python train.py --rope_fraction=0.25 --init_std_qkv=0.0209 --learning_rate=0.000776 --final_lr_fraction=0.0
Each number is 128 + 24 x the weight over its row's rms, rounded and kept within 0 to 255. Layers, rows and columns count from 0. The size above them is the row's rms in percent of the matrix's.

# layer 2 MLP up, 1152x384, rms 0.0409, rows 678-713, columns 192-287
size [110 117 101 105 112 107 101 105 103  96  98  93  96  99 106 104 104 107 100  98 100  35 100 100 101 104 103  94 107  99 102 105 119  97  94  94]
[[ 74 135 104 134 107 116 140 179 152  93 142 113 141 101 124 141 117 114 118 162 122 147 135 147 107  84 123 157 134 181  99 146 124 121 124  84 141 143 102 130 135 137 100 117 106 156 182 141 126 122  93 126  90 128 107  73  84 150 118  99  70 147 116 124 123 105 136 126 180 135 120 165 170 137 160 133 111 135 131 130 140 157 116 131 109  94 114 117 134 148 142 133 120 132 102 148]
 [142 105  59  98  76  92  80 152 142 131 153 123 119 138 146 102 100 118 123 184 112 112 115 152  95 125 118 146 142 161 130 128 133 146 136  89 153 124 127 125 113 113 164  70 120 122 145 119 125 141 108 129 135 120 109  98 167 136  95 114 101 154 144 132 153 153 102 108 137  81 141 142 158 125 139 134  72 163 116 126 141 179 176 135 139 140 140 118  92 134 160 152 150 166 124  99]
 [132 117 118 159 100 105 130 140 143 126 125 180 160 118 121 110 124 144 139 142  88 132 157 126 122  92 120 141 140 124 121 118 150 167 114  93  92 127 125 180  96  76 156 137 131 119 153 105 127 136 111 131 128 157 153 105 171  79 139  89  96 106 159 121 139 136  46  99 129 111  99 125 139 103 115 163 121 109 100 130 177 162 120 142 139 105 126 146  90 134 121  88 139 157  92 120]
 [ 82 160 121  76 115 122 107 154 120 110 130 157 125 143  77 132 124 118 174 149 122 119 144 161 127 115 120 129 103 112 143 147 140 150 125 124 137 152  97 139  80 125 124 101 144 135 141 143 102 150  67 116 146 133 120  95 114 115 133 121 125 113 141 132 105 131  95 123 150 137 106 156 143 124 109 126 105 127 139 125 157 139 136 122 183 159 146 120  69 117 103 118 100 143 134 124]
 [150  97 119  99 115 122 173 136 133 111 142 131 123 103 148 102 131 124 130 121 156 174 123 162 145 113  97 158 133 123 127 123 141 160 105 129 146 141 122 131 152 114 100  83 120 141 134 179 116  97 115 121 132 132 169  70 124  87  99 147 149  90 108 149 129 149 123  93 132 139  97 151  97 148 144 113 120 165 123 123 146 130 123 116 135  99 129 185 117 107 195 111 120 133 107 148]
 [154  95 117 149 122 137 147 114 124 146  96 133 157 104 130  71  98 141 152 120 149 135 139 134 133 109 115 126 136 115 114 147  88 171 153 115 143 110 139 139 150 140 211 103  88 166 115 136 144 171 134 156 111 111 121 153 137 144 110 125 118 146 159 192 121 172 136 157 153 114  51 114 131 133 139 198 155 146  95 117 153 162 127 118 126 132 137 177 119 156 138 125  80 135 135 149]
 [ 92 127 102 118  59 102 115 131 122 138  75 146 141 157 139 135  99 111 110 169 121 160 124 172 133 106 101 142 105 148 159 150 156 128 121 106 111 157 126 101  91 117 145 128 115 120 122 132 151 129 135 102 111 110 126 134 115 131 143 115 164  97  98 103 110 104 119 114 125 129 110 150 139 111 167 155 146 127 131 139 123 105  97 159 172  93 159 144 132 129 121 115  52 120 141 131]
 [114 147  78  98 102 117 140 151 148 114  93 203 131 140 106 112  83 107 129 173 158 108 142 149 145 121 101 110 133 121 159 113 160 126 154 120 137 135 140 124 127 105 126  72 128 137 169 142 115  86 116 139  99 117 127  93 101 115 106 103 136 138 123  84 147 123 132 131 119 144 116 135 121 142 121 157 115 137 158 176 154  92 120 119 143 130 105 111 120 110 148  98 123 125 105 128]
 [ 98  78  97 138 109 102 129 121 148 129 155 134 162 140 104  92 123 112 155 152  94  88 114 129 131 135 136  89  94 191 117 108 121 143 119 102 140 100 162 123 120 142 121  96 126 159 136 102  92 124 106 174 147 141 156 135 135 120  96 104  82 126 147  92 109 143 112 131 154 100 165 128 128 136 132 113  92 139 127 164 148 129 133 121 165 118 144 187 115 141 161 131 120 144 108 128]
 [116 104 132 117  93 173 113 186 157 122 128 119 122 154 166 147  91 148 103 158 166 125 132 155 152 114 116 144 141 119 166 114 168 123 178 131 125 150 146 137  95 140 139 155 109 103 156 172 111 108 176  94 101 133 123 116  96  94 110 120 114  98 184 120 121 171 139  94 134 120 101 153 123 163 126 128 121 125 158 160 136 127 127 152 128 136 118  93 122 130 161 130 125 121 127 112]
 [127  97 143 127  61 109 108 136 155 142 132 117 105 129 160 156 115 154  89 167 140 131 140 173 126  88 134 157 137 146 147 163 168 151 137  76 148 139 112 112 117 113 134 149 135 124 132 129  92 119  98 115  87 153 136 139  91 147 121 106 105 106 155 107 137 107 152 152 134 127  52 131 108 138 108 113 161 115 153  97 114 125  98 134 118 128 140 102 155 115 113 125  94 176 128 124]
 [134 135 124 121 116 113  88 117 107 136 121 123 135 117 143  88 105  99 140 132 173 143 106 136 129 100  79  93 116 139 145 122 154 115 119 107 130 112  99 127 152 103 122  89 143 136 129 118 120 136 131 118  92 121 109  98 145 114 144 144 111 114  80 123 110 131 134  59 147 148 147 123 153 174 137 151 173 127 161 161 131 154 114 147 113 112 116 103 141 143 130  62 126  87 142 112]
 [140 109 121 134 106 146 129 145  88  80  57  85 166 121 123 160 139 160 154 141 137 141 162 141 106 176  87 166 116 165 110 110 172  90 125 111 132 126 140 134 159 168 127 119  98 185 147 135 125 112  95 141 158 164 131 116 141 122 122 123 142 106  99 112 150  99 146 159 151 142 131 153 115 136 109 109 152 145 151 104 106 171 126 134 159  77 143 167  87 163 134 120  98 131 102 128]
 [128  85 134 138 117 136 122 120 118 150 131 155 163 127 126  93  98 168 137 171 108 115 137 119 140 120 102 134 137 121 152  95 139 133 136  99 144 125  98 169 151 118 108 130 116 130 110 124 125 141 100 149  87 107 125 110  90 151  71 141 126 153 151 131 143 172 113 131 114  83  97 137 132 116 141 174 131 145 114 156 141 127 125 156 139  93  96 128  94 133 133 119 112 117 116 126]
 [152  98 107  81  84 110 138 139 159 147  92 116 139 138 142 125 102 135 147 146 186 142  95 131 151 103 130 120 145 171 149 133 135 133 127 117 118 153 115 107 134 102 109 150 182  89 154 145 155  95 137 138 107 126 121 147 129 132 160  74 115  93 129 113 107 148 142 155 125  68 131 129 118 122 120 139 130 185 154  91 149 113 108 136 117 158 153  79 150 126 156 102  92 135 112 122]
 [108 158 119 104 109 121  89 179 122 144 126 127 115 102 118 152 153 106 120 137 177 145 143 134 166 108 142 137 110 121 147 124 145 128  65 107 100 130 119 184 118 154 140 133  83 146 151 108 139 120 169 140 117 142 148 126 105 106 151 109 110 104 122 153 140 108 131 127 136 122 153 135 132 122 184 168 135 132 119 175 144 122  76 139 128 143 112  95 164 159  92 129 124 106  72 141]
 [ 93 133  96 153  64 129 122 120 158 153 128 143 144  81 154 140 134 152  89 159 113 174 123 154 133 118 137  92  93 185 130 104 110 136 140  94 138 147  99 150 103 107 175 115 148 118 133 134 118 101 155 146 112 132 148 118 137 132 108 118  74 117 172 145 180 136 103 123 177 116  81 133 170 125 160 125 127 117  94 134 141 127 124  96 154 145 144 104  97 155 119 111 128 129 158 127]
 [157 127  94 172 129 112 130 173 153 126 139 128 113  97 139 139 130 141 108 152 158 112 159 136 126 135 103 157 120 160  90  83  86 118 128 107 112 129 115 138 137 121 135 112 153 143 154 114 134  89  97 149 126 107  89 120 119 110  79 131  93 143 110 158 116  81  74 166 147 112 161 163 125 142 122 142 116 134  99 113 141 124 100 142 129 150 130 149 140 115 128 140 105 126  72 144]
 [103 113  93  84  99 103 118 184 152 120 104 184 169 113 111 127 119 156 109 127 149 110 112 129 149 125 137 110 157 131 143 123 111 126 164 138 118 136 104 145 139 148  85 100 110 157 134 206 113 123 131 139 148 146 143 105 130 133  70 112 120 136 131 103 139 135 132 146 132 132 138 138 125 141 126 144 112 126 110 136 116 114 141  99 156 107 112 123 127 119 164 127 124 100 160  99]
 [126 146 113 116 123 137 114 160 114 136 133 159 107 128 112 132  94 126 131 125 115 160 123 109 107 106 106 154 167 111 177  79 132 131 113 111 156 150 154 130 117 167 134  87 129 110 128 108 140 112 102 145 149 144 105 143 139 103  90  75 125 130 163 110 137 110 135 111 141 140 121 126 117 121 128 123 108 122 159 129 121  84 114 116 147 121 114 159  74 123 171 107  94 186 107 116]
 [116 130 128 165 113  96 137 131 130 143 132 119 162 113 184 133 117 122  93 154 106 124 178 124 148 123 120 124 119 163 120 153  69 134 102  89 118 129 163 134 170 133 113 144 168 123 143 163 113 116 155 122  98  86 117 123 108 104 121 137  53  90 139  94 150 136 115 150 173 144 115 137 124 127 171 134 126  98 118 124 131 101 124 142 120 151 119 142 174 128 129 125 157 131 141 132]
 [168 113 149 129 115 180 174 122 127 122 155 149 157 133 140  99 154 132 126 138 130 121 120 122 115 141 106 116 123 103 126 123 131 141 116 158 121 172 138 143 161 122  94 122 150 157 134 154 119 148 150 155 121 120 149 175 123 178 110 178 119 113 167 163  79 154 145  90 165 138 139 138 140 141 117  99 131 153 132 138 170 112  71 126 102 100 110 114 141 147 119 110 153 151 133 138]
 [168 128 101  91 123 134 135 156 157 114 130 110 146 116 117 137 132 140 133 144 136 126 124 134 152 127 124 102 167 131 157 102 132 124 134 132 123 152 131 157 120 137 113  94  95 176 146 154  75  86 131 117 138 155 154 145 143 122 117 135 109  96 141 158 123 137 123 141 126 124 138 147  86  91 134 153 157 121 118 117 100 112 150 133 158 112 109 123 115 127 113 103 121  85 130 145]
 [121 119 126 124 122 110  92 159 127 120 103 164 140 109 117  99 121 148 165 158 117 140 106 132 129 118 117 140 117 141 129 150 157 131 138 100 109 104 150 123 153 132 134 105 155 133 120 143 100 142 111 155 122 105 155  96 131 149 133 108 116 128 156 103 139 155  95 132 136 125 108 128 200 168 109 163 126 136 112 173 130 137 112 119 147  96 128 165 125 150 144  91 109 128 163 131]
 [ 72 113 151 120  81 126 102 156 153  97 133 145 113 171 138 138 143  99  99 154 109 111 158 138 133 149 111 162 152 153 141 170 117 114 132 110 118 100 107 131 169 132  95 146  83 115 155 155 104 128 181 102 116 155 133 132 120 127 155 148 154 135 118 155 137 118 152 133 142 138 124 175  90 122 155 124 141 122 110  86 134 163  81  98 142 103 115 138 150 146  95 120  85 167 117 154]
 [121 126 130 114  95  94 184 143 136 157  92 125 151 123 162 125 118 112 105 143 120 190 110  97 116 153 135 104 102 105 142  94 116 127 144  92 160 114 120  84 115 121 139 116 138 173 157 189 140 146 119 156  95 111 105 140 107  81 143 125  69 110  98 131 121 123 160 140 149  92 140 132 115 122 119 137 114 112 138 105 138 126 100 131  99 123 129 123 106  82 156 143 136 129 146 157]
 [173 131 127 137 138  84 138 144 118 136 135 109 137 125 116 141 111 160 101 150 151 140 120 123 132 134  75 152 116 128 117 211 127 151 136 106 104  96 120 112 156 119 151 128  69 121 141 171 136 131 151 169 156 108  76 122  98  74 113 123 125 120 123 127 103 119 149  90 147 146 105 135 119 124 175 157 135  95 133 115 138 149  92 122 122 134 133 103 110 130 154 100 125 155  85 116]
 [133 104 101  97 131 112 146 145 138 144 125 123 121 107 136 103 119 125 133 130 145 168  95 125 127 109 124 103  96 152 166 148 111 152 134 123 112 121 115 151 130 110 129  95 173 130 142 127 121 155  97 157  82 113 132 102  91 108 129 129 149 125 172  70 127 131 137 147 147 138 148 131 146 150 139 130 202 152 133 134 129 104 133 120 143 124 122 142 128 135 135 106 149 171 138 134]
 [150 122 135 140 130  80 150 117 120 102 115 122 151 100 152 129 109 128 122 162 104 103 128 127 145 114  81 135 111 156 105 163 120 182 185  78 152  74 147 120 154 116 135 155 119 103 161 176 110 136 112 155 146  63  82  87 120  78 137 149 134 137 137 137 139 138 164 111 134 135  95 141 144 140 158 154 122  94 114 133 135 139  82 112 117  97  93 154 173 123 138 120 106 143 157 158]
 [121 152 125 129  89 113 184 148 115 126 157 138 101 143 136  99 127 146 127 169 137 117 168 136 114 176 153 122 127 123 122 111  98 115 134  63 145 103 110 132  84  91 176 161  87 121 128 140 122 127 102 141 126 120 161  95 144 139 117 148  90  94  84 178 156 105 121 137 115 146 130 148 129  87 135 137 115  99  99 111 179 155 122 106 142 118 137 112  96 123  94  78 153 120 122 134]
 [114 115 122 150 123  97 117 137  99 139 122 124  97 130 116  87 125 135 159 138 131  94  92 180 135  97 128 117 129 135 157 168 150 140 198 121  89 130 121 149 131 119 116  92 180 127 116 106 113 107 102  97  58 123 120 130 142 124 145 114 153 112 141 166 148 143 142 154 154 125 106 126 106  97 137 181 140 192  84 155 124 143 101 120 145  96 125 110 148 159 138  90 134 141 138 128]
 [182 120  81  81 135  92 174 133  87 145  99  93 144  96 161 109 120 146 146 117 164 177 151 128 179 140 102 151 123 141 119 131 154 191 135 129 175 119  90 109 142 121 157 112 156 141 168 148 139 130 144  97 118 112 100 118 103 110 132 138 135 127 148 165 119 107 128 141 133 100 109 138  83 139 153 150 120 144 113 141 161 163  95 140 119  85 115  67 128 150 125 127 123 121 120 112]
 [129 104  99 102 106  71 127 152 139  99 136 131 144 126 147 140  90 107 148 156 127 118 141 150 101 109 129 122 106 157  93  83 131 112 148 115 128  84 143  95 101 146 134 115 165 128 158 113  89 102 115 137 134 134 135 137 124 154 158  96  86 104 118 136 139 121 139 154 155 121 124 159 146 138 134 103 112 134 150 116 150 174 136 106 153 119 123 152  97 113 131 130  88 105  87 122]
 [133 112 161 113 131 161 128 121  97 122  86  84 150 132 137 121 147 135 144 136 140 143 157 125 141 120 123 133 109 157 137 146  76 147 128 128 119 105  92 141 154 111 126 140 142  85 121 150 135 104 105  93  86 112 136 129 106 124 137 144 142  82  95 117 143 140 132 103 135  85 132 134 108 153 135 127 122 107  79  89 109 143  98 135 116 131 128 121 152 125 124 110 119 124 114 138]
 [124  94 131 112 120 118 178 128 100 135 109 131 137 133 114  78  87 100 160 161 152 137 101 126 120 118 139 123 102 153  89 145 130 107 136 108 147 122 158 101 137 148 120  95 119 121 129 106 114 125 167 103  91 160 141 120 128 138 110 134 112  94  85 134  93 172 105 136 132 117 144 131  98 117 155 166 117 120  98  96 135 117 134 155 107 139 144 152 156 132 134 122 117 112 131 142]
 [112 115  94 164 112  92 159 147 172 151 159 150 134 157 150  87 101 154 128 149 150 132 123 132 156 150  99 125  98 108 133 116 148 158  95 110 123 140 140 155 128 131 130 101  85 123 110 145 132 133 162 137  97 129 117 148 121 126 117 120  78 111 138 135 158 144 140 144 133 116 145 134 110 104 136 125 107 164  77 144 118  89 118 140 166 122 125 143 124 134 142 104 103 150 113 129]]
# layer 2 MLP down (transposed), 1152x384, rms 0.0272, rows 678-713, columns 192-287
size [ 96 132 106  99 116 103  94 101 114  86  92 102 110 104 103  92 104 107  89  95  92  22  99 102 103  98  95  95 101  98  86 104 114  84 105 103]
[[122 159 139 110 110 182 133 171 115 144 139 115 140 118 108 137 125  80 141 129 126 121 110 123 166 146 155 121 133 139 111 114 162 185 114  88 163 140 123 148 110 121 133 141 185 131 117 143  68 123 137 134 125 127 134 128  63 156 135 125 158 150 130 130 125 111 158  89 104 122 140 122  87 114  83 100  83 145 153 113 113 190 138 144 160 120 110  86 161 118 121 187 140 130 113 148]
 [123 129 106 138  95 161 110 144 135 135 150 108 111 153 132  90 142 102 141 154  92 109  91 103  76 156 144 111 147 118 128 147 164 105 101 136 105 122 126 126 108 106 104 126 120 111 130 102 130  69 130 150 136 119 123 114 125 141 106 112 126 123 161 156 143 134 115 138  89 126 159 157 145 105 105 124 104 137 137 129 134 133 127 144 186 122 136 118 120 156 145 116 130 146 120  94]
 [136 117 109 117 133 197 185 112 118 133 155 108 139 121  89  73 104 105  98 138 160 122  89 120 109 131 101 110 128 138 136 147 112  87 130 131 110 111 153 127 166 118 118 112 128  99 100 119 141 106 147 153 143 115 157  98 123 146 133 101 151 153 136 177 104 145 125 152 165 135 150 147 142 122 100 144 150 134 120 158 118 143  99 163 103 113 120 162 113 116 128  97  97 129 117 123]
 [102 123 120 100 112 171 112 131 138 119 138 134 149 129 134 125 108 121 127 138 171 112 169 118  81 150 167 109 160  84 148 129 131  91 145 139 153 144 131 141 135 133 173 149 101 115 118 147 145 113 130 113 160 117 133 118 118 113  87 108 125 133 150 130 145  68 137 127 121 159 109 139 137 151 115 119 159 108  89 119 115 111 155 185 144 168 131  90 114 110 130 134 171 133 146 115]
 [153 129 151  78 140 142 127 128 135 151 152 166 150 139 119 135 181 134  93  92  79 101 130 130 162  87  99 129  81 132 154 153 127 138  85 125 135  87 139 149 132 166 145  85 128 113 121 130 133 174 163 138 115  94 119 155 108 161 133 140 115 153 146 131 143 201 129  86 133 113 156 105 139 100 157 115 144 107 103 110 110 118 145 134 112 147 126 131  82 121 134 109 146 105 121 120]
 [143 169 125 148 128 110 147 145 131 131 133  93 160 144 101  95 161 134 138 104 143 131  55 156 162 142 161 120 109 138 136 143 120 184 119 155 119 143  88 117 103 148 121 125 162 157 145 147 139 158 131 118 101 129 111 141 135 115 183 155 126 105 123 145 126 139 110 166 155 137 128 129 164 105 155 109 133  84 120 135 113 127 135 116 141 146 144  93 170 132 123 151 124  88 157 124]
 [138 130 134  99 114 130 132 121 139 137 160 136  89  94 152 177 109 129 156 146 127 109 130 127  91 142  79  99  92 115  97 129 134  97  93  95 125 153 115 142 143 119 105 137 160 140 139 141 138 179 150 121 125 126 154 144  66 148 131 164 157  85 173 123 132 142  96 122 126 150  58 144 110 110 118 140 117 143 101 134 103 148 127 110 137 109 140 100 137 168 127  83 114 135 165 100]
 [129 146 116 167 127 138 107 118 154 117 136 138 150 102  95 166 140 126 140 132 178 110 120 132 137 125 140 121 136 152 159 155  91  81 148 128 145  95 125  92 113 104 137 115 158 139 130  93 100 122 114 156 100 124  95 122 144 140 140  79 112 106  98 128 133 145 155 118 117 153 119 143 130 114 141  90 151 149 163 147  97 143  88 139 137  97 134  91 104 178 122 117 113 160 137 184]
 [151 112 170 160 122  82 109 133 109  95 123 129 110  96 148 127 133 118 148 182  91 126 101 120 157 134 133 127 103 117 112 111 130 144  94 124 143 105 105 122 155 140 173 174 129 101 118 165 172 134 133 104 127 125 137 114 109 101 115 138 129 148 120 128 109 166  91 124 142 127 138 148 116 133 134 122 143 114 141 141 130 150 148 129 112 152 166  97  52 169 138 103 121 113 131 121]
 [145 176 151  90 164 112 177 136 155 122 162 112 150 102 124 132 109 132 141 111  70  90 115 149 131 126 101 106 144 155 155 188 147 121 122 137 131 116 145 125 155  70 121 121 151 118 100 138 155 126 105 116 137 132 151 118 122 124 118 154 110 155 151 134 142 166 133 125 126 111  98  91 115  95 141 189 140  83 129 149 118  98 158 112 112 157 108 141 128 110 112 141 106 146 165  91]
 [149 137 129 136  89 146 144 145 130 161  97 105 113 127 110 112 128 125 160 167 176 154  98 143 104 105 134 123 135 130 145  95 113 110 161 109 152  70 166 103 122 127 142 121 117 127 129  90 151 102 123 115 106 105 152 156 105 122 158  88 141 174 116 144  79 134 128 171 106 125 118 169 152 131 100 160  91 108 128 119 118  96 172 135 157 137 181  74  94 141  89 157 120 137 137 116]
 [136 123 135 130 152 120 134  86 112 127 136 135  95 119 102 113 107  91 155 110 129 169 101 158 151 105  97 126 129 108 111 125 108  97  93 116 141 163 137 142 138 105 122 128 118 118 130 121 138 143 117 118 137 161 130 148  77  80 132 171 122 136 136 131 118 126 102 166 119 115 120 133 143 129 100 111 143  92 127  74 125 136 153 131 158 119 137 113 112 171 135  82 141 154 121 102]
 [111 116 132 151 135 109 130  85 170 151 164 114 157 115  68 133 136 126 109  76 118 157 125 123 123 127 155 104 152 133 135 161 100 134 173 182 103 133 155 132 161 110 100 151 122 111 116 123 137 149 157 126  85 116 103 112  94 129 157 133 126 126 126 163  80 120 108 118 114 144 138 147 148 146 132 141 141 130 133  92  99 120 129 127 135 107 132 147 151 164 132 119 140 128 133  71]
 [118 124 105 148 113 132 124  96  96 123 141 107 127 114 119  90 136  91 140 121 192  95 119 129 133 126 100 110 153 136 108 134 152 119 139 124 114 123 116 100 126  65 130  86 102 155 108 125 149 103 136 105 144 135 121 150 143 132 123 129 150 161  99 137 102 127 109 160 148 123 153 133 113 149 112 183 167 171 114 137 151 150 144 141 115 122  87 107 144 131 133  98 130 111 130  96]
 [116 126 142 153 118  67 132 143 121 106  74 127 121 130 114 141 130 125 135 161 158 128 134 116 158 146 115 138 188  94 104  81 135 137 173 101 141  99 148 127  89 117 147  94  84 116 148 144  84 126 106 125 113 146 177 122 154 139 139  97  87 164 110 142 147 136 113 125 133 122 179 145  97  84 141 170 112 129 154 141 171  97 134 133 151 116 121 144 125 129  99  85 133 140 164 144]
 [132 100 112  97 146 118 141 125 128 159 117 157 132  99 162 168 166 116 113 164 111 140 113 108 115 140 118 105 122 140 179  97 100 122 123 129 164 184  93 101 152 136 151 153 109 114 111 122 140 174 129 146 105  84 105 113 130 117 143 104 107 140 140 134 125 135 124 106 150 102 121 155 124 142 109 149  99 103 121  98 160  68 145 130 162 126 117 126  69 139 164 155 123 137 143 109]
 [149 103 145 118 120 170 149  99 126 151  90 139 122 140  88  90 145 164 141 110 127  92 120 101 161  97 112 146 129 158 118 102 113 120 114 138 143 146 163 137 133 143  77  94 125  95  97 139 113 101 143 191 137 180 100 123 171 112 108 120 123 142 140 129 128 109 119 109 109 132 163 112  91 163 180 118 100 134 159 128 134 126 151 167 174 119 110 162 118 137 113  82 167 148 153 116]
 [149 136 135 162 115 169 131 146 142 101 121 169  94 138 103 142 115 153 139 128 129 155 137  78 137 155 150 146 103 186 113 140 165 138 123 130 102 172 114 115 114 144 157 125 135 114 161 122 119 153 138 118 111 157 112 145 129 148 119  72  90 107 129  98 130 155 144  89 123 116  50 123 165 116 115 118 129 118 127 130 146 140 161 115 160 112 140 124 106 129  84 151 161 136 130 128]
 [127 117 128 168 167 126  64 160 144 150  98 108 139 141 107 110 153 142 165 133 116 178 147 108 114 147 145 137 120 119 116 133 103 152 138 116 137  97 118 154 133 136 147 140 128 120 129 140 118 138 120 150  73 112 143 131 131 121 129 117 108 150 128 148 139 170 112 102 139 167 100 158 159 144 111  75 157 126 128  98 124 132 126 117 130 102 142 105 134 159 122 123 119 125 117 112]
 [130 118 139  95 143 139 112 123 174 143 147 128 116 119 146 111 170 140 101 110 128 132 127 156 147 163 130 118 105 119 123 154 118 143 137 135 112  98  77 137 111  87 125 128 147 156 144 138 104 111 140 139 115 116 146 150 116 168 120 145 102 147 114  93 172 135 142 138 134  96 141 139 117 154 106 151 117 126  93 123 160 184 134 121 106  88 154  59 137 176 122  78 113 122 163 135]
 [154 127 135 102 148 156 148 179 149 136 115 165 106 116 172 144 108 111 112 142 172  97 127 107 133 121 135 126 127 134 114  41 136  81 136 147 119  73 110 117  82 136 133 122 149 144 124 107  91 121 112 161 134 115 101 109 179 130  93  95 131 149 103  95  80 159 150 166 148 142 138 120 161 116 115 179 133 152 152 100 118 106 130 156 149 121 132 144  88 142 159 126 136 113 135 138]
 [ 97 158  68 130 165 124  88 108 161 100 126 159 104 115 114 126 143 128 139 168  91 141  90 112  99 137 104 129 147 160 138 133 112  87 124 127 115 167 123 122 126 122 135 127 131 133 108 125 145 116 121 130 159 131 119 101  88 133 127  92 124 111 101  96 154 124 119 132 117 133 154  72 137  99 131 174 106 114 136 143 132 157 135 113 132 185 106 154 104  98 125 154 124 128 139 106]
 [136 132 170 155 135 138 129 134 157 123 127 129 115  99 116 140 128  90  90 119 131 122 145 161  92 128  91 128 160 132 133 161  80 112 103 131 111 146 105 127 136 120 101 152 155 147  93 168 140 138 168 121  82 101 107 144  75 175 125 119 125 127 121 167 161 154 103 112  83  99  84 165 124 134 135 142  92 143 137 111 120  87 161 138  90 116 145 117 156 169 160 148 111  97 111  92]
 [126 140 122 131 174 116 137 156 143 135  91 145 195 133 152  99 111 104 125 166 103 112 145 130 126 135 141 117 163 128 143 149 146 106  99 135 116 168 107 152 149 120  94 118 124 109 104 100 124  75  88 175 163  99 106 137 120 164 123 109 125 134 111  89 144 134 137 160 109 128 112 137 106 112 121 112 135 138 172 125 101 120 144 134 103 136 104 124 104 115 124 146  98 114 105 151]
 [150 149 136 124 127 101 164 115 158 132 139 181 113 102 127 166  97 140 140 124 124 153 150  72 150 153 145 139 122 138 125 135 141 153 117 126 130 152 142 117 144 129  89 129 103 103 123 148  56 145 133 166 117 163 197 143 122 105 122 110 117 114  98 115 102 116 108 135 104 101 124 117 139 124 136  94  90 113 169 119 121 160 132  88 123  80 123 152 121 144  76 135 118 147 111 119]
 [115 104 126 105 122 143 135 120 119 160 129 100 102  99 112 128 184 122 116  99 107  89 128 128 175 102 124 151 115 168 169 154 144 149 113 126 142 131 135 147 140 112 119  62 163 101 133 127 113 139 149 125 122 144 139 146 167 147 118 112 152 119  89 130 174 138 133 143 138 122 175  91 131 120 127 117 126 155 109 113 116 122 112 101 115 158 105 138 137 132 124 108 117 134 158 100]
 [184 122 124  98 118 137 120 129 134 128 115 111 100 128 128 145 128 155 131  87 147  84 120 149 118 151 117 120 121 124 145 145 134 142 107 162 126 112 170 103 163 132 132 126 123 161 141  97  90 118 125 122 136 106 133 152 131  97 108 118 149 107 154 103 144 105 111 134 124 139 141  88 105 135 100 128 123 117 144 124 141 124 133 159 142 150 115 127 137 174 118 177 144 138 100 138]
 [120 114 155 139 111 141 110  91 144 138 188 139 106 139 137  72 121 100 139 138  97 120 132 143 118 140 132 149 141 108 136  79 162 151 167 104 124 141 149 127 128 117 115 187 132  96 131 136 187 142 119 126 116 104 140 156 131 113 116 137 134 107  90 130 129  84 146 102 122 126 121 111 104 119 107 171  96 122 116 131 157 169 146 143  81 150 128  91 117 120 104 121  85 127 132  95]
 [143 131 121 148  98 108 153 144 116 127 133 117  86 156  93 105 143 128 106 146 158  95 127 131 104 149 156 129 146 120 130  71 119 109 173 113 155 135  95 151  63 148 137 145 115 134 135 126  90 121 121 175 164 147 180 139 126 113  98  70 158 125 119 132 119 156 151 132 115 142 171 100 162 143 126 165 135 121 132 115 127  77 111 138 149 110 115 147  87  77 103 140 122 123 102 128]
 [143 147 128 147 144 139  91 101  87 137 131 109 147 105 112  89 114  88 128 119 110 113  81 138 142 126 124 128 114 115  84 128 104 113 100 118 145 133 149 161 133 169 104 143 149 112 110 114 124 121 134 141 124 155 112 137 114 147 111 126 110 105 123 128 133 162 127 111 114  64 141 155  96 165 140 125 113 114 124 120 134 114 156 103 128 136 109 170 118 115 138 149 113 109 148 101]
 [125 135 120 146 172 151 137  87 162 100 118 145 149  91  79 152 121 154 113 116  98 123 162  88 105 135 156 186 177  96 127 171 152 164  98 118 116 183 121 109 119 124 116 138 119 124 130 124 113 159 145 127 158 129 139 137 105 124 110 107 105 144 113 113 158 108 132  90 153  99 123 170 158 126 141 112 152 130 125  79 107 137 165 120 144 116 122 145 114 131 159  90  78 102 134 146]
 [122 160 120 125 106 125 116 140 155 115 151 173 145 163 145 117 116 199  89 152 159 109  96 148 128 154 138 144 133 115 133 108 154  91 104 104 137 141  97 103 152 144 146 107  99 145 135 169 128  78 168 145 151 180 112  85 111  87 137 131 109 134 162  96 127 101 162 108 119 154 129 101 139 108 137 115 134 191 169 136 131 127 115 151 130 189 102 109 155 127 119 128 124 125 149 139]
 [183 146 132 100  93 123 101 123 139 123  86 120  92 141 102 134  90 142 146 130 127 128 153  87 118 100 119 114 148 132  93 137  95  82  67 141 144 133  86 144 119 116 168 186 121 121 104 164 149 151 118 130 125 129 120 167 117 138 114 162 128 117 176  68 102 131 139 129 118  96  96 145  97 142 120 184 138 124 143 123 102 138 125 136 140 166 124 140  92 123 103 147 120 136 120 131]
 [175 154 109 133 115  85 142 142 102 110 166 110 122 107 163 152 132 155 185 119 130 126 141 133 139  98 139 123 118 123 132  92 140  90 149 162 145 156 154 127 109 148 103 114 115 127 164 158 105  44 127 136 154 140 169 108 114  89  94  81 151 103 171  92 117 130 109 167 111 119 120 118 188 135 122 130 142 172 191 135 120 117  58  94 150 167 125 163 147 105 126 139 105 121 129 128]
 [ 93 144 153 134 152  96 133 118 120 130 167 169 127 127  81 140 114 136 118 150 117 145 133 118 114 123 149 115 143 122 109 123 129 134 122 133 134 153 196 115 131  97 144 152 142 138 133 185 130  96 113 145 114 142  90  92 126 104 126 127 117 150 154 142 139 135 126 107 130 106 131 148 123 159 121 106 124 109 155 114 132 168 117 154 133 121 137 145  93  93 146  72  97 141 129 132]
 [115 115 158 156 111  89 107 127 128 193 109  94 152 127 123  72 148 146 156 119  71 158 169 124 143 113 125 155 127 121  97 153 126 159 151  98 139 133 125 120 120 121 132 119 121 156 157 139 156 168 133 111 132  86 138 137 121 100 147 131 142 104  96 153  65 103 150  93 156 122 106 140 108 114 134 141 137 120 111 103 167 108 124 137 123 118 124 153 103 177 132  64 126 127 143  54]]